Part of a small language model's weights.
Architecture: RMSNorm before each block, no biases in attention or MLP.
Training: a variant of SOAP for these matrices, 747M tokens, 5697 steps.
Each number is 200 + 20 x the weight over its row's rms, rounded and kept within 0 to 999. Layers, rows and columns count from 0. The size before them is the row's rms in percent of the matrix's.

# q: layer 8 attention query, 256x256, rms 0.107, rows 0-17,64-81, columns 0-127
# k: layer 8 attention key, 128x256, rms 0.102, rows 0-17, columns 0-127
q0,110,183,227,198,155,194,178,213,227,196,193,222,190,160,185,206,199,220,240,214,202,173,209,201,213,232,199,187,188,188,152,197,145,202,189,194,214,173,176,207,215,218,217,230,198,199,200,182,210,208,216,229,203,197,209,203,167,213,227,162,204,166,155,215,195,182,179,210,206,187,230,166,187,198,201,229,214,236,172,174,196,206,192,165,224,199,196,215,199,178,196,205,196,213,214,186,209,223,208,171,217,203,181,212,161,204,218,178,202,225,212,232,225,192,141,229,201,193,214,214,210,190,196,231,196,180,195,188,181
q64,073,208,202,189,171,204,209,188,202,194,174,200,161,207,192,226,209,193,200,213,192,259,209,219,194,214,177,169,173,166,216,198,197,232,206,190,202,221,198,167,199,204,228,209,186,192,216,212,226,208,224,199,206,197,205,213,215,181,249,178,222,189,188,228,216,189,160,210,208,172,227,188,183,208,205,205,205,179,225,228,208,211,178,191,203,214,193,208,173,197,200,192,161,236,214,169,206,165,232,165,185,194,193,178,173,206,224,200,207,210,188,189,251,208,244,210,180,206,192,177,218,233,246,204,214,237,195,168,220
k0,074,220,254,213,171,186,177,191,216,213,193,217,214,231,191,183,183,201,183,205,210,225,162,248,238,167,226,191,185,236,199,185,165,192,183,225,215,202,202,197,192,222,187,219,219,214,194,201,174,191,188,206,216,200,234,192,186,210,224,188,190,193,214,190,190,218,219,173,199,202,222,139,180,190,183,218,233,175,213,197,150,205,165,195,180,208,219,204,157,206,211,190,219,197,181,187,165,194,177,216,193,174,196,191,186,195,213,194,202,210,188,201,193,222,154,203,209,162,237,211,180,179,176,217,191,198,202,193,193
q1,122,168,210,193,199,192,205,174,179,198,180,217,175,156,197,205,208,217,236,208,177,184,241,201,215,225,196,186,210,181,179,178,207,189,202,184,232,199,205,224,232,215,214,230,196,190,222,199,226,183,225,194,199,176,184,205,209,212,216,166,230,194,210,209,202,156,227,229,213,177,212,221,199,227,189,219,204,239,164,188,224,242,217,163,216,179,205,210,186,181,162,207,194,177,181,182,189,215,225,182,221,205,210,229,195,220,193,158,214,208,203,199,204,212,185,191,198,193,208,231,213,209,235,210,214,180,205,168,210
q65,066,168,159,187,205,194,182,185,229,210,182,222,188,198,190,215,208,181,208,211,203,239,251,186,189,222,190,173,189,194,217,212,213,176,218,167,213,208,198,154,209,191,205,217,199,150,212,193,185,210,216,204,222,182,216,206,226,201,246,168,232,170,170,195,197,175,211,233,170,181,200,182,181,195,196,232,205,198,192,253,208,214,192,167,183,198,188,214,140,187,196,198,166,214,208,176,193,205,257,187,223,205,229,199,222,216,216,194,193,202,175,180,214,196,199,229,172,200,180,209,213,245,187,189,213,187,194,180,185
k1,095,168,196,199,186,215,160,208,223,199,205,215,189,235,183,221,228,216,202,192,140,187,184,211,208,185,212,182,187,169,189,221,176,184,199,175,202,188,174,199,230,201,210,207,156,214,201,198,193,167,214,208,172,204,200,213,206,225,218,201,206,181,203,222,230,219,202,221,189,206,211,161,238,262,165,214,221,205,175,187,240,206,175,183,213,181,209,221,179,194,178,186,190,191,210,185,224,197,241,174,221,194,210,226,209,179,197,185,202,195,228,234,215,219,183,210,201,182,222,204,204,199,215,201,231,193,180,196,197
q2,111,215,196,183,240,174,217,191,197,203,211,160,226,208,213,201,197,194,170,186,182,199,201,176,195,182,201,214,205,195,223,223,249,180,179,191,179,215,189,193,193,179,168,175,205,192,225,197,185,195,169,202,191,175,187,198,232,144,201,238,179,229,231,213,194,227,196,187,201,215,144,207,222,185,226,156,196,183,232,233,205,163,213,215,194,210,218,186,236,221,195,203,222,195,189,207,194,172,207,205,176,217,217,194,199,190,185,218,198,182,224,176,150,202,204,169,207,169,219,167,182,205,217,176,189,216,205,230,193
q66,057,227,241,197,222,177,231,213,201,225,196,170,220,208,223,160,192,217,185,187,199,165,192,175,218,178,232,213,221,225,201,174,220,195,181,208,187,202,181,237,178,205,174,218,196,214,201,204,195,195,164,210,200,199,220,181,188,212,181,208,212,191,207,192,205,228,225,203,208,220,181,200,193,173,211,179,222,192,216,169,205,174,210,229,192,187,199,169,217,205,217,207,240,159,163,218,198,234,186,215,207,190,153,195,184,181,200,210,201,197,211,200,157,202,153,217,229,184,184,219,202,166,165,213,161,197,234,223,204
k2,093,200,196,183,200,210,211,163,191,199,223,199,195,207,216,221,229,235,225,198,156,162,162,215,166,195,220,178,179,177,196,168,213,200,238,213,183,154,198,174,206,174,204,215,178,221,204,217,176,185,163,173,191,221,193,192,201,183,232,229,184,211,220,186,212,215,226,193,183,216,271,209,205,225,153,209,202,196,172,188,196,228,199,171,223,181,202,177,165,201,197,186,212,202,238,192,187,213,184,214,152,184,214,183,229,213,207,195,162,177,222,204,198,191,189,178,212,193,195,231,195,242,183,190,199,187,151,179,194
q3,098,219,203,201,196,213,187,230,206,199,216,211,217,222,200,202,211,169,203,220,221,204,165,196,206,179,222,191,166,207,195,195,184,203,185,180,163,204,184,237,131,211,208,180,203,227,185,207,204,212,198,216,208,215,199,182,187,194,226,202,186,196,171,231,202,219,172,155,202,197,203,203,187,199,215,170,213,151,237,199,168,178,179,202,168,243,180,205,205,201,213,186,184,185,221,216,239,198,174,223,205,178,178,164,204,169,181,225,188,219,196,199,207,194,201,210,165,215,198,177,189,177,169,179,254,208,194,224,204
q67,057,189,234,210,211,202,227,209,160,179,197,176,219,187,196,170,183,196,168,211,218,189,188,175,207,178,236,207,171,236,179,173,192,201,195,210,200,202,158,235,197,206,175,197,184,220,202,182,191,206,194,195,217,183,149,183,165,220,192,218,176,197,200,200,170,208,193,204,224,196,197,187,196,208,194,175,200,216,216,199,165,177,227,221,208,240,225,226,226,238,189,197,228,171,183,197,171,205,160,190,192,177,188,198,182,153,197,215,219,186,230,177,201,233,186,175,204,176,183,211,137,213,214,207,238,202,208,218,212
k3,096,192,186,208,203,201,221,204,183,193,218,176,185,206,188,205,188,198,225,189,199,210,202,167,201,206,180,235,199,226,208,194,228,203,200,183,213,240,210,174,163,205,186,184,215,200,200,185,180,195,161,186,197,197,181,184,187,207,171,257,209,235,228,200,175,212,174,172,177,211,206,181,170,166,207,204,198,227,229,195,213,157,201,237,169,193,206,182,216,218,199,178,223,203,192,218,204,219,213,173,207,219,194,191,225,211,232,189,220,207,202,209,188,177,183,189,222,206,180,200,234,211,207,171,172,178,209,216,180
q4,104,236,180,195,208,213,195,175,187,194,198,196,206,199,195,183,234,204,192,190,195,191,200,235,213,178,215,231,189,178,199,198,227,203,216,177,197,197,199,168,171,161,206,186,223,190,222,191,187,216,199,190,232,171,195,185,197,200,223,239,210,207,209,243,198,212,205,163,227,198,176,215,212,235,205,212,215,142,199,228,199,175,214,204,183,176,176,220,176,237,206,202,223,167,243,237,191,176,173,211,213,181,192,212,196,193,188,204,170,188,209,185,199,226,210,179,193,201,220,175,179,212,172,179,210,165,204,249,177
q68,061,194,237,200,212,191,236,222,194,179,212,173,199,228,195,208,186,213,161,202,204,162,174,202,211,196,206,218,180,235,213,214,224,209,209,207,218,200,206,244,235,206,181,214,215,210,197,197,186,181,200,179,200,191,166,161,172,206,152,219,182,211,226,208,197,219,203,185,199,214,173,211,194,194,211,148,214,181,220,180,191,176,198,197,182,228,207,221,200,221,176,221,233,185,189,215,175,222,199,226,181,202,204,206,193,177,189,199,189,189,219,190,144,195,208,198,224,216,183,232,177,200,143,215,219,214,211,208,160
k4,097,197,202,172,219,235,224,207,191,204,244,189,188,183,226,208,235,166,208,186,236,224,196,210,172,228,215,189,211,178,215,187,230,229,191,231,170,185,220,199,190,189,199,190,208,169,186,200,213,206,176,178,181,194,195,188,211,170,194,235,204,216,165,192,203,201,178,190,221,195,185,226,188,201,207,205,187,175,211,172,196,217,239,180,193,206,169,197,206,182,181,227,197,211,211,195,186,230,181,237,184,191,183,170,208,197,194,210,184,184,246,160,200,167,215,191,159,214,218,180,186,219,223,183,229,203,194,231,208
q5,116,197,195,203,150,163,178,202,200,168,195,225,206,201,201,208,186,182,203,187,197,207,210,212,237,214,201,208,224,178,202,184,163,228,207,208,216,192,204,185,195,247,233,211,190,158,198,207,170,225,202,201,223,247,231,198,183,221,200,178,198,183,204,218,190,214,164,205,203,203,229,159,216,203,204,214,215,221,177,171,238,172,177,204,241,209,201,211,185,182,205,193,190,192,176,169,209,213,180,167,247,214,188,217,192,217,221,189,221,212,217,223,204,193,184,248,221,195,195,223,214,227,193,215,170,224,200,172,190
q69,058,223,205,210,168,203,202,214,179,206,192,227,171,234,186,224,215,175,166,188,202,207,175,216,179,215,196,204,214,199,206,240,194,254,196,200,214,198,207,189,175,202,214,196,178,212,215,221,240,207,212,224,230,198,213,226,196,206,226,222,192,198,206,212,201,200,169,192,201,207,179,197,211,228,201,217,201,185,209,201,176,222,179,192,179,218,191,194,189,197,210,182,157,227,190,205,207,188,216,192,182,206,196,214,190,218,226,147,218,170,194,189,218,183,209,178,179,215,186,200,220,196,244,174,193,202,203,202,217
k5,085,196,221,212,236,224,212,216,216,191,158,203,205,175,192,200,166,200,208,189,195,165,221,200,189,199,195,195,188,197,181,200,185,175,243,206,190,231,178,151,202,173,205,210,229,206,193,199,186,201,215,168,170,201,208,243,214,206,180,230,191,208,204,179,187,201,218,176,196,168,170,203,159,155,209,204,202,242,242,213,172,187,193,235,176,168,186,230,206,212,213,205,193,212,189,225,171,179,211,184,217,173,191,199,219,175,188,193,196,224,170,195,162,257,211,214,213,171,221,207,213,232,199,226,189,184,171,201,200
q6,097,227,183,188,255,185,223,195,214,190,177,193,205,188,176,205,209,187,186,176,228,194,200,227,206,181,213,208,154,211,219,214,231,239,232,211,202,228,201,166,182,198,207,216,215,198,204,205,190,212,193,205,223,173,196,174,185,165,217,228,174,206,200,212,230,224,202,186,230,206,155,192,183,228,236,149,199,162,232,217,187,188,206,206,184,208,172,206,188,212,206,189,201,169,203,214,189,208,208,181,201,175,218,182,209,176,187,207,168,177,203,164,185,195,212,213,215,223,182,183,156,225,198,182,221,186,190,223,188
q70,060,200,218,222,202,155,231,230,169,216,195,190,168,200,203,182,182,214,166,170,245,203,167,201,193,187,219,193,220,214,215,174,202,220,226,212,201,214,206,221,206,230,181,194,196,203,185,213,178,181,187,176,207,218,170,201,184,211,182,222,205,234,238,174,165,211,227,221,209,213,171,192,201,204,208,221,165,230,219,211,165,205,233,222,205,225,202,210,206,190,187,232,222,169,180,206,186,206,216,199,145,207,195,223,203,198,217,211,196,195,204,188,171,232,179,193,232,184,227,212,159,207,194,214,228,193,194,233,199
k6,091,190,179,171,231,227,221,160,167,218,187,185,212,173,182,189,191,211,189,195,220,163,205,228,176,164,201,212,219,206,205,194,203,145,189,175,209,172,210,206,217,183,205,205,204,226,199,196,216,213,197,197,236,184,186,213,223,192,181,183,182,197,209,187,206,152,188,202,218,216,214,228,216,229,264,208,210,206,181,209,234,203,235,205,194,192,211,182,239,214,178,188,217,214,204,217,184,161,170,182,193,221,230,175,218,227,159,221,185,223,203,193,190,173,182,199,190,217,175,211,201,225,183,197,208,166,194,201,200
q7,087,187,238,201,172,203,166,206,239,200,220,228,172,215,216,220,213,182,195,216,201,202,199,209,227,200,212,165,178,182,214,222,201,197,153,218,223,195,197,184,205,218,223,181,197,181,190,227,215,196,206,211,213,209,208,229,205,223,185,216,175,202,216,221,186,213,192,188,215,217,191,190,166,222,219,189,211,162,208,189,233,174,177,194,179,179,174,231,190,209,192,198,155,210,205,181,189,228,225,243,216,195,164,217,177,175,187,149,188,210,232,214,236,189,184,209,191,162,206,197,185,223,209,222,202,202,208,214,171
q71,057,212,195,199,203,185,194,214,180,209,188,173,189,199,205,206,192,171,189,194,190,227,187,204,222,196,224,193,185,213,186,203,195,243,167,215,208,217,232,218,187,216,193,231,195,167,206,221,240,193,195,233,236,197,177,206,194,199,219,217,191,213,166,213,194,186,180,184,223,200,192,204,183,214,208,242,201,201,208,246,194,218,176,175,182,212,180,215,204,227,180,186,182,189,203,210,209,196,198,192,181,210,184,185,163,226,227,155,215,177,231,172,209,214,192,214,204,186,179,177,182,213,223,179,227,212,172,232,189
k7,091,200,230,181,197,161,193,209,164,204,198,208,203,201,178,197,205,187,212,186,210,252,196,201,184,221,206,193,195,184,203,223,205,218,200,210,201,187,208,202,187,218,202,223,194,203,178,192,179,183,214,186,209,174,149,158,157,231,202,221,220,223,212,183,183,180,184,185,202,202,179,202,157,211,193,168,180,193,230,187,204,231,206,228,215,237,154,179,198,204,188,186,222,186,213,209,211,197,179,192,180,199,171,189,199,208,184,238,168,211,206,205,213,195,207,201,186,202,176,170,194,222,187,159,168,215,194,219,185
q8,103,212,174,192,185,163,202,215,208,206,195,216,223,200,202,209,174,183,171,198,183,205,217,210,212,211,181,235,193,236,167,183,189,177,221,197,193,184,203,204,191,223,234,208,180,205,217,204,199,207,208,211,179,264,201,167,192,194,199,172,202,186,197,200,157,157,168,199,209,194,223,197,212,176,214,268,227,244,195,181,207,229,186,175,242,236,234,213,179,214,210,182,177,208,222,202,203,216,201,190,203,197,233,191,211,221,222,221,198,218,213,194,204,193,206,224,172,232,193,200,228,212,208,207,193,231,192,188,216
q72,085,184,180,188,216,235,181,196,194,226,203,207,176,198,156,210,214,222,190,232,220,188,188,211,212,191,180,190,186,196,219,207,171,178,223,206,205,207,193,156,185,180,196,200,192,217,203,194,168,203,200,199,213,217,193,190,223,207,239,197,187,195,214,216,225,226,212,216,156,179,180,194,218,194,202,205,234,180,205,199,247,208,194,213,234,204,148,213,182,166,167,205,180,204,194,187,203,204,200,179,204,225,220,227,224,160,231,183,183,208,230,206,241,203,196,187,190,172,201,187,180,206,231,207,191,206,221,192,193
k8,089,190,236,230,237,219,210,209,220,214,227,211,209,214,142,203,187,206,212,188,165,163,174,218,228,175,173,204,180,160,178,191,202,197,162,197,214,184,189,191,218,176,241,213,154,219,193,215,215,199,181,228,213,238,193,199,180,223,189,225,204,184,172,183,207,233,219,223,169,228,195,201,204,206,211,167,241,224,205,189,213,191,196,208,175,172,199,192,216,201,205,227,228,223,205,208,178,200,206,208,170,202,166,207,186,217,174,223,210,189,215,243,241,209,202,201,179,224,205,203,162,193,185,194,209,216,210,204,210
q9,099,219,199,188,216,176,212,166,146,197,164,196,168,170,199,202,196,202,160,182,190,180,215,219,184,193,217,217,151,200,191,204,225,202,222,208,186,177,209,198,241,180,200,225,221,217,207,209,223,193,205,158,187,177,210,184,197,165,191,185,201,226,204,221,267,192,212,216,204,163,189,230,212,210,230,201,177,210,245,191,216,220,196,214,240,202,214,210,216,195,139,201,187,220,181,184,202,204,243,213,215,235,216,220,178,201,211,197,194,196,174,163,199,217,201,200,216,200,180,212,186,207,201,230,198,220,244,169,208
q73,079,218,181,165,171,175,199,180,217,165,179,197,176,173,222,196,182,205,221,207,181,196,170,234,189,193,213,195,162,206,179,186,227,227,227,214,229,219,205,184,188,210,207,147,228,244,215,200,193,182,192,185,225,175,193,197,208,232,207,203,209,204,205,196,248,185,248,180,195,196,190,201,193,191,217,195,194,210,230,218,191,212,201,202,198,198,204,197,181,191,168,239,213,178,190,205,183,169,227,192,166,236,203,237,207,174,216,203,186,211,172,207,167,182,195,167,216,178,203,195,202,234,189,245,206,201,192,184,208
k9,089,178,215,169,204,195,207,178,199,219,211,197,188,169,201,228,227,210,191,173,167,234,200,244,190,215,195,197,183,201,193,207,200,223,222,207,194,215,173,234,195,172,189,182,203,188,212,222,227,231,180,204,200,218,162,176,193,184,172,209,184,164,212,246,210,219,187,199,214,202,172,215,205,246,200,234,181,204,224,175,202,211,198,211,194,220,181,222,206,211,197,184,204,212,189,206,207,208,185,205,206,148,175,202,240,203,230,194,198,176,162,186,207,187,236,176,191,198,177,181,191,229,208,196,201,204,222,193,211
q10,112,207,198,184,212,199,200,209,214,184,172,199,192,166,198,203,197,216,228,181,193,198,207,184,178,200,212,190,157,172,206,191,229,200,200,200,208,221,214,182,188,172,194,203,201,201,210,184,181,169,218,217,233,183,174,207,208,212,208,203,191,208,193,163,212,177,209,157,184,201,178,194,193,207,191,183,196,193,212,195,194,174,203,182,189,190,169,203,196,210,208,204,209,221,184,204,195,233,222,213,182,157,190,199,204,205,206,180,201,174,213,173,196,179,207,174,212,195,225,215,181,207,224,176,127,174,173,207,176
q74,072,187,248,204,202,200,211,216,205,192,188,200,168,192,194,161,185,220,157,187,206,214,199,185,186,213,208,216,237,187,218,205,182,188,201,190,194,166,207,223,205,236,206,223,203,171,158,185,190,185,171,201,193,191,234,184,192,178,257,172,238,192,182,192,218,172,180,244,205,190,196,186,197,224,201,210,165,204,225,200,155,187,191,192,163,185,170,191,249,213,209,211,225,199,181,165,217,197,226,190,189,205,178,213,171,209,206,246,180,185,216,215,200,213,193,204,196,183,170,224,180,172,211,206,171,206,202,207,194
k10,087,184,183,173,212,189,206,210,139,182,189,194,201,186,190,194,197,251,199,251,214,194,190,226,182,206,204,200,226,217,223,251,193,228,220,221,207,178,181,185,198,243,223,177,190,210,207,220,191,208,188,198,210,168,215,199,195,201,230,228,193,226,176,247,210,191,195,201,203,202,191,228,216,180,205,212,188,199,169,232,233,199,215,230,167,176,244,205,187,193,222,190,161,175,215,213,200,194,186,190,215,198,229,223,181,195,214,211,170,209,195,207,215,194,245,206,268,218,159,210,226,244,181,207,176,189,218,190,200
q11,094,191,212,199,188,179,201,217,186,216,182,228,204,204,181,212,223,174,183,208,169,176,207,209,223,194,207,209,226,197,162,187,175,201,174,210,240,203,200,209,223,210,211,180,214,173,178,200,198,170,213,197,172,172,201,215,188,206,211,241,225,188,194,226,169,228,184,185,211,191,209,169,184,181,235,224,172,201,193,186,216,184,167,195,187,193,160,227,185,232,177,187,189,219,191,198,233,205,175,198,179,206,188,177,209,192,214,215,237,210,233,221,259,200,199,227,203,168,194,194,192,194,192,183,185,198,183,208,171
q75,076,216,231,197,193,220,195,211,170,208,181,224,223,217,176,234,194,196,206,261,190,187,219,225,214,207,197,213,203,208,233,170,179,192,211,209,197,213,223,194,217,216,208,212,162,203,210,187,212,238,252,190,225,199,193,187,227,152,227,193,196,215,183,221,200,226,185,210,203,188,239,195,181,190,184,216,262,182,176,189,202,228,190,192,170,191,210,210,175,203,158,211,189,199,204,174,187,234,187,152,195,234,236,180,191,204,188,163,192,179,240,185,205,206,224,194,185,191,188,192,175,170,211,218,229,200,203,231,206
k11,099,183,204,199,215,198,238,203,213,201,204,211,167,195,191,193,196,193,206,183,216,217,194,213,256,182,212,213,184,163,180,193,215,213,230,203,198,221,216,230,166,250,202,216,221,131,207,201,192,198,204,215,225,189,208,188,217,166,169,222,171,203,208,175,148,174,236,206,224,184,170,184,201,170,181,191,201,186,209,226,186,169,211,174,210,198,131,224,222,197,158,189,188,229,198,220,191,207,194,202,203,184,191,177,192,195,208,211,208,168,219,212,189,201,188,213,211,206,196,182,179,217,196,208,185,186,217,180,215
q12,103,197,191,220,176,206,165,205,200,180,212,206,166,207,203,175,189,200,214,182,170,196,203,178,184,230,161,195,229,198,202,200,188,194,191,193,205,220,195,189,255,176,173,214,208,200,194,196,192,238,192,176,195,244,186,203,201,205,166,166,189,187,189,152,206,193,181,192,191,213,184,198,242,191,220,196,227,240,217,218,189,202,203,193,208,203,224,190,214,214,209,193,208,227,205,184,191,212,224,183,184,222,206,171,199,192,216,211,221,205,218,208,208,167,182,229,203,191,192,213,215,191,236,199,189,198,207,211,231
q76,083,203,164,208,179,187,200,204,204,193,182,220,206,197,196,173,199,226,164,226,203,210,204,171,197,200,153,160,211,210,181,189,182,169,206,192,188,199,174,197,233,213,213,222,176,180,211,218,197,222,219,212,184,188,185,210,238,169,173,188,210,179,204,201,148,180,211,199,192,166,206,191,226,198,202,216,210,185,174,203,186,208,203,190,216,208,175,179,234,215,202,206,180,200,239,202,203,190,200,222,234,187,207,214,225,196,177,209,194,194,225,188,189,174,209,201,167,209,188,217,213,234,200,195,186,231,228,194,206
k12,091,193,157,195,201,174,173,203,157,167,221,211,184,174,228,191,203,196,191,180,198,168,218,181,217,196,220,204,157,208,224,243,180,185,197,225,195,209,205,220,194,198,203,192,175,197,164,175,154,206,204,211,219,184,210,213,221,188,214,201,213,184,187,215,206,199,222,207,187,159,222,196,182,203,178,199,160,232,200,170,194,232,184,182,205,164,217,213,197,221,190,189,175,205,212,201,221,181,177,211,198,190,219,177,185,193,183,223,225,199,204,196,242,208,193,192,198,182,212,189,217,174,185,197,194,184,200,153,249
q13,094,227,247,231,200,164,220,198,168,240,203,203,183,231,177,208,173,204,224,181,212,193,203,188,195,222,201,190,209,170,219,198,190,239,208,225,238,181,186,211,218,215,199,217,222,197,198,166,198,166,178,183,194,191,209,181,195,229,205,207,231,215,180,185,215,199,182,195,208,210,206,169,176,140,205,177,193,199,204,207,181,193,202,194,190,209,199,170,192,188,231,200,220,211,222,210,182,215,199,191,194,185,209,175,185,225,241,220,188,189,186,205,187,203,177,219,213,214,204,221,198,183,184,201,200,194,195,198,189
q77,077,197,191,174,163,219,176,173,217,230,181,193,191,187,224,225,170,245,198,187,186,219,190,211,163,204,159,228,237,213,192,169,196,182,211,201,201,161,184,195,181,196,201,206,214,182,199,181,162,199,193,181,212,199,230,209,196,147,170,212,189,229,221,216,214,211,203,207,219,214,186,205,206,204,175,188,206,201,205,201,201,172,194,177,193,179,204,188,204,177,217,224,195,180,202,165,189,201,168,168,198,183,183,203,199,197,188,183,202,227,196,160,211,207,200,187,176,188,241,180,201,169,218,186,201,197,209,190,178
k13,100,193,171,211,214,200,247,188,205,234,195,196,164,203,131,221,183,186,179,164,214,210,209,179,247,168,176,232,161,195,211,224,218,166,216,195,183,192,205,212,216,185,170,190,193,215,199,175,200,176,181,165,194,243,197,205,175,196,172,187,194,220,233,178,164,214,206,196,199,205,203,213,223,205,169,175,207,192,184,211,202,201,198,181,237,191,194,174,220,197,226,191,211,198,195,205,196,209,177,224,179,199,177,192,189,194,180,169,217,234,207,197,195,193,182,204,200,229,201,194,194,169,176,197,209,212,201,234,197
q14,106,188,216,203,219,234,220,197,191,216,184,215,187,173,189,195,207,170,195,206,182,187,206,182,219,182,188,179,209,214,198,203,200,174,196,191,172,192,218,187,230,198,165,146,179,210,227,212,178,193,185,223,177,189,211,230,189,180,190,226,225,214,212,206,200,187,186,210,211,193,176,233,217,227,202,177,215,199,181,210,212,173,196,181,189,189,181,234,216,207,237,212,210,198,180,199,193,203,162,221,190,211,201,237,203,172,162,168,163,171,231,215,157,190,155,220,190,167,193,213,216,190,150,217,143,181,201,202,202
q78,082,228,186,205,181,218,192,194,219,224,195,186,211,197,208,178,191,203,204,212,178,228,188,202,206,178,208,186,157,188,226,195,154,190,189,230,180,187,203,231,196,193,188,194,169,216,209,191,233,214,171,214,196,197,202,200,174,208,182,183,196,192,178,212,165,173,220,207,204,207,197,200,233,198,190,184,185,199,167,234,194,140,196,191,208,194,217,192,178,197,194,187,200,179,240,201,194,215,223,224,174,179,167,228,171,176,208,207,209,174,199,224,194,183,231,205,233,182,197,167,209,195,199,209,243,213,217,187,223
k14,091,199,205,199,208,209,210,204,185,230,224,207,216,209,235,226,188,184,174,202,224,175,202,215,199,187,166,207,196,193,178,196,186,208,198,207,219,204,198,177,197,203,198,192,187,194,182,181,199,210,201,179,220,259,216,233,179,178,183,208,164,183,198,170,197,230,186,174,182,167,219,175,187,199,193,193,213,187,164,204,168,158,187,195,191,187,198,191,237,210,216,190,184,205,201,192,185,168,215,169,178,202,204,170,190,194,220,229,208,206,199,150,217,204,178,188,207,213,217,206,171,126,223,182,200,156,215,194,198
q15,107,222,211,228,228,180,152,211,186,210,187,225,189,188,211,196,219,223,188,201,188,183,216,199,176,224,218,236,210,185,223,183,232,195,130,190,205,224,188,228,176,192,217,176,172,181,231,217,196,206,185,191,211,183,191,197,192,204,224,183,210,187,208,221,178,213,210,198,204,211,199,214,192,233,199,214,252,216,205,191,210,191,186,216,191,180,217,251,210,185,217,198,151,182,232,211,229,166,206,175,206,189,174,236,224,201,202,161,207,224,235,182,211,178,204,177,206,179,200,210,206,239,180,179,234,214,186,176,211
q79,075,187,214,208,189,193,184,180,187,207,218,241,186,174,234,207,205,204,194,213,219,207,191,205,191,186,193,222,225,200,209,187,246,182,168,219,187,209,172,178,214,221,182,185,189,211,217,196,205,169,182,204,247,187,192,199,201,207,198,205,201,196,197,228,193,210,202,175,175,186,184,189,240,225,237,240,232,218,225,224,199,212,167,176,220,215,188,195,198,214,184,211,193,223,197,192,169,203,183,218,222,186,196,183,211,194,215,208,197,179,215,182,202,183,185,225,210,206,158,190,206,181,209,203,249,255,195,180,213
k15,099,183,250,201,206,201,218,230,218,211,162,211,188,225,201,203,221,214,190,198,189,234,213,221,211,202,229,200,222,225,181,208,192,195,216,226,175,214,178,193,214,170,203,225,186,181,216,177,211,172,196,211,190,216,213,225,194,226,203,219,198,193,191,192,176,201,215,197,205,201,160,177,194,226,170,206,212,196,193,213,180,180,163,180,215,202,192,246,217,209,195,186,241,227,200,196,196,179,189,218,212,167,196,217,198,181,195,203,201,195,199,243,193,212,239,202,192,185,170,220,212,184,237,235,208,200,221,215,217
q16,097,190,205,189,200,224,209,187,199,219,167,153,184,213,214,228,190,253,176,201,218,201,216,169,203,173,186,184,201,239,238,219,190,202,207,183,159,209,210,198,206,198,216,200,204,206,181,163,171,269,207,144,210,216,192,177,234,191,197,202,187,200,209,195,200,205,215,174,192,196,227,186,199,213,182,225,239,175,195,160,204,173,213,234,185,168,185,185,180,185,194,207,149,208,207,188,214,231,186,173,203,189,187,190,225,187,216,193,185,232,200,173,202,157,218,180,185,203,225,192,210,204,182,190,201,223,203,217,214
q80,095,173,207,223,205,188,212,209,178,185,186,192,157,223,185,209,200,222,212,183,200,191,230,192,173,187,231,191,192,185,230,195,196,191,208,217,205,205,150,217,220,176,184,208,217,250,218,174,191,220,172,196,259,187,222,236,187,219,188,165,199,211,193,190,224,230,214,209,221,204,196,195,202,212,206,173,193,203,220,198,185,143,192,171,213,197,227,196,205,223,166,185,166,202,205,213,187,218,193,181,201,209,195,222,201,221,234,213,177,202,181,193,205,216,230,193,202,214,161,218,165,156,182,222,232,220,196,184,204
k16,091,221,226,161,191,189,185,210,200,224,200,211,211,184,166,170,194,195,249,172,212,216,211,172,185,227,164,207,173,163,197,229,217,231,206,189,195,174,189,218,169,160,186,204,209,183,211,185,229,207,210,223,224,183,230,204,191,176,186,195,168,201,222,215,216,202,184,194,184,209,211,232,188,196,217,192,177,168,239,197,200,246,194,224,195,221,197,195,186,210,151,200,237,210,242,225,206,194,183,161,206,185,192,208,180,212,171,195,177,194,186,201,184,182,197,196,186,171,167,184,229,218,202,189,224,210,232,177,184
q17,096,196,239,183,195,196,240,196,213,197,174,218,199,177,196,227,215,232,190,192,214,167,186,191,207,227,210,201,176,236,210,183,220,182,214,180,199,227,245,188,179,222,186,191,202,160,194,183,208,189,209,200,190,171,217,213,177,197,219,225,190,168,177,208,184,211,220,215,188,175,194,176,182,195,187,180,225,231,178,205,208,202,213,221,217,209,207,206,202,188,216,206,218,195,194,188,200,175,211,196,190,203,177,177,153,215,193,149,197,212,203,194,184,212,197,196,228,212,189,203,210,180,166,209,174,182,205,227,163
q81,097,208,204,232,205,190,196,204,221,197,208,212,190,189,230,215,197,189,175,221,181,226,209,169,202,229,203,161,239,201,216,199,220,195,174,242,221,215,186,202,238,227,175,210,156,202,191,213,211,163,231,190,210,210,192,179,200,234,176,198,206,198,206,181,230,182,194,174,169,199,167,211,246,202,223,218,199,246,188,213,256,191,186,199,204,206,177,231,220,185,203,180,201,210,221,201,211,197,199,231,212,169,225,184,179,217,207,187,208,197,196,214,223,177,194,243,215,211,162,212,190,216,197,165,176,191,177,211,208
k17,094,213,219,240,185,200,191,201,210,158,197,199,177,230,192,215,181,219,222,211,195,215,195,223,236,235,213,219,210,182,203,204,181,202,201,206,192,196,205,198,217,181,226,186,211,205,155,222,182,196,185,197,196,210,230,182,217,203,237,176,181,227,216,176,191,241,195,175,229,192,231,207,208,176,173,194,206,180,207,224,210,184,189,177,200,226,206,175,168,187,187,196,166,167,184,201,185,201,220,222,173,191,165,206,189,215,190,210,212,233,193,199,229,206,227,177,165,208,202,200,193,204,193,189,198,207,191,188,221